config.yaml
n_layer: 8
d_model: 64
n_head: 2
n_kv_head: 1
head_dim: 32
d_mlp: 192
vocab_size: 512
activation: "swiglu"
norm: "rmsnorm"
norm_place: "pre"
norm_eps: 1e-06
positions: "rope"
rope_base: 10000.0
rope_fraction: 1.0
qk_norm: true
attn_scale: 0.177
bias: "all"
tie_embeddings: true
parallel_block: false
extras: ["capped logits"]
init: "uniform"
init_std_qkv: 0.051
init_std_o: 0.0128
init_std_up: 0.051
init_std_down: 0.00737
optimizer: "muon_variant"
lr: 0.00742
lr_mult_o: 4.0
beta1: 0.95
lr_head: 0.00858
warmup_steps: 0
schedule: "wsd"
decay_fraction: 0.302
decay_shape: "sqrt"
final_lr_fraction: 0.0
batch_tokens: 8192
seq_len: 128
doc_mask: true
train_tokens: 106400000
steps: 12989
dataset: "wikipedia_en"
Each number is 200 + 40 x the weight over its row's rms, rounded and kept within 0 to 999. Layers, rows and columns count from 0. The size before them is the row's rms in percent of the matrix's.

# layer 4 attention value, 32x64, rms 0.29, rows 0-31, columns 0-31
105,275,152,226,211,230,203,269,97,175,211,235,206,203,170,262,234,224,299,200,185,169,173,166,187,220,124,196,226,208,195,234,171
106,184,205,132,138,247,162,224,190,195,202,256,224,245,236,176,150,232,198,271,249,253,195,160,148,207,202,190,175,271,231,208,223
108,156,181,181,154,252,187,173,180,217,210,253,198,188,199,187,258,159,176,186,204,172,216,149,199,224,285,201,290,234,227,186,150
101,203,298,155,188,198,168,159,189,187,143,210,93,248,226,158,169,201,216,266,238,191,245,224,157,220,153,203,176,187,216,222,248
104,201,219,247,142,91,184,221,211,215,150,177,124,203,219,143,250,202,193,195,166,187,159,118,219,255,190,164,189,237,125,185,185
103,186,197,229,207,175,186,204,172,221,207,239,232,126,195,209,200,271,178,163,201,212,212,237,169,136,211,120,238,208,204,211,222
095,259,246,137,154,262,164,242,167,235,230,125,197,255,170,166,202,207,222,211,174,207,243,113,210,126,222,157,228,231,242,173,217
101,207,218,155,162,246,171,184,208,200,178,158,153,198,204,288,176,191,175,188,231,217,256,252,174,107,226,176,227,137,202,111,233
106,240,165,232,177,230,173,219,216,216,231,145,285,149,222,197,255,213,282,229,175,261,190,177,188,188,207,180,213,218,251,92,192
103,160,238,229,168,201,165,215,163,161,233,212,214,279,118,265,222,206,213,199,210,189,170,193,151,199,215,230,235,255,132,179,177
104,168,183,154,136,228,193,193,231,181,181,153,213,130,253,210,178,256,172,230,241,217,176,183,178,192,193,141,144,264,210,208,197
098,229,181,236,225,249,224,217,154,248,255,272,210,252,237,168,185,282,168,161,237,165,245,168,203,239,239,215,209,193,231,233,261
098,72,228,190,194,186,251,210,177,198,178,148,176,286,162,164,259,237,153,192,239,192,170,216,239,180,194,174,221,150,172,189,258
101,235,173,259,203,254,123,218,242,266,250,131,192,196,197,240,139,232,212,137,180,173,173,142,184,167,165,147,173,181,164,267,181
098,181,226,203,179,228,156,159,194,129,264,184,216,152,319,197,173,217,188,270,172,173,206,180,160,212,211,212,110,189,177,133,220
108,238,270,141,145,211,208,232,237,188,157,211,199,100,220,218,239,211,151,186,237,107,156,153,211,228,188,204,222,127,261,202,299
089,180,252,241,299,237,194,228,183,191,150,204,170,165,165,233,211,169,149,285,200,231,276,141,263,205,156,217,170,240,228,168,221
091,201,264,219,221,154,114,186,184,219,252,188,241,229,210,203,245,194,202,264,201,139,187,183,219,191,193,173,165,290,159,276,220
096,208,250,154,178,240,217,249,199,223,214,284,257,242,251,215,188,159,158,208,165,213,260,228,248,228,244,195,180,166,184,194,168
103,195,199,197,224,208,224,226,202,158,192,158,150,207,208,149,258,159,186,178,293,206,209,111,152,232,221,205,213,254,172,261,214
103,242,131,172,211,219,233,161,218,176,177,239,217,223,175,193,255,187,172,287,215,181,162,259,205,169,218,254,164,117,225,163,165
097,186,144,206,188,230,139,219,235,192,162,209,274,202,187,179,234,119,130,178,133,215,219,244,125,218,143,216,246,223,181,211,177
095,152,204,185,265,222,160,289,214,161,183,142,161,167,210,169,212,176,228,207,154,149,155,155,197,128,204,187,163,176,213,131,182
100,187,138,173,157,138,205,162,206,224,188,202,253,223,147,211,214,200,185,220,157,228,295,92,193,173,163,261,161,126,202,164,288
095,173,209,275,106,292,257,195,244,225,157,218,234,162,200,180,214,252,269,252,201,217,220,236,225,186,228,167,183,201,239,173,167
100,167,213,233,247,228,224,178,171,252,183,149,217,163,158,220,214,119,164,187,216,264,185,228,189,292,173,289,262,246,199,193,245
096,164,212,275,221,214,226,195,126,235,284,166,216,173,225,247,234,154,222,295,182,98,197,205,226,256,190,199,215,192,172,189,214
098,207,238,212,191,198,200,250,166,171,183,219,261,172,263,173,203,262,226,247,228,283,109,218,245,149,191,159,285,217,182,227,207
100,150,178,214,195,198,276,231,219,231,134,221,150,184,249,211,178,160,174,229,176,286,200,235,114,174,222,166,254,163,203,244,239
095,171,165,118,252,219,265,176,176,88,210,181,257,235,186,191,200,157,219,186,206,200,167,200,188,208,181,169,179,235,206,174,228
102,264,185,197,237,202,181,242,153,266,207,103,299,214,236,143,215,258,174,141,272,205,179,184,167,216,137,236,151,204,199,195,161
097,299,150,250,172,205,94,213,200,166,172,146,176,203,254,234,146,206,228,238,238,209,186,240,150,240,213,283,194,167,184,206,204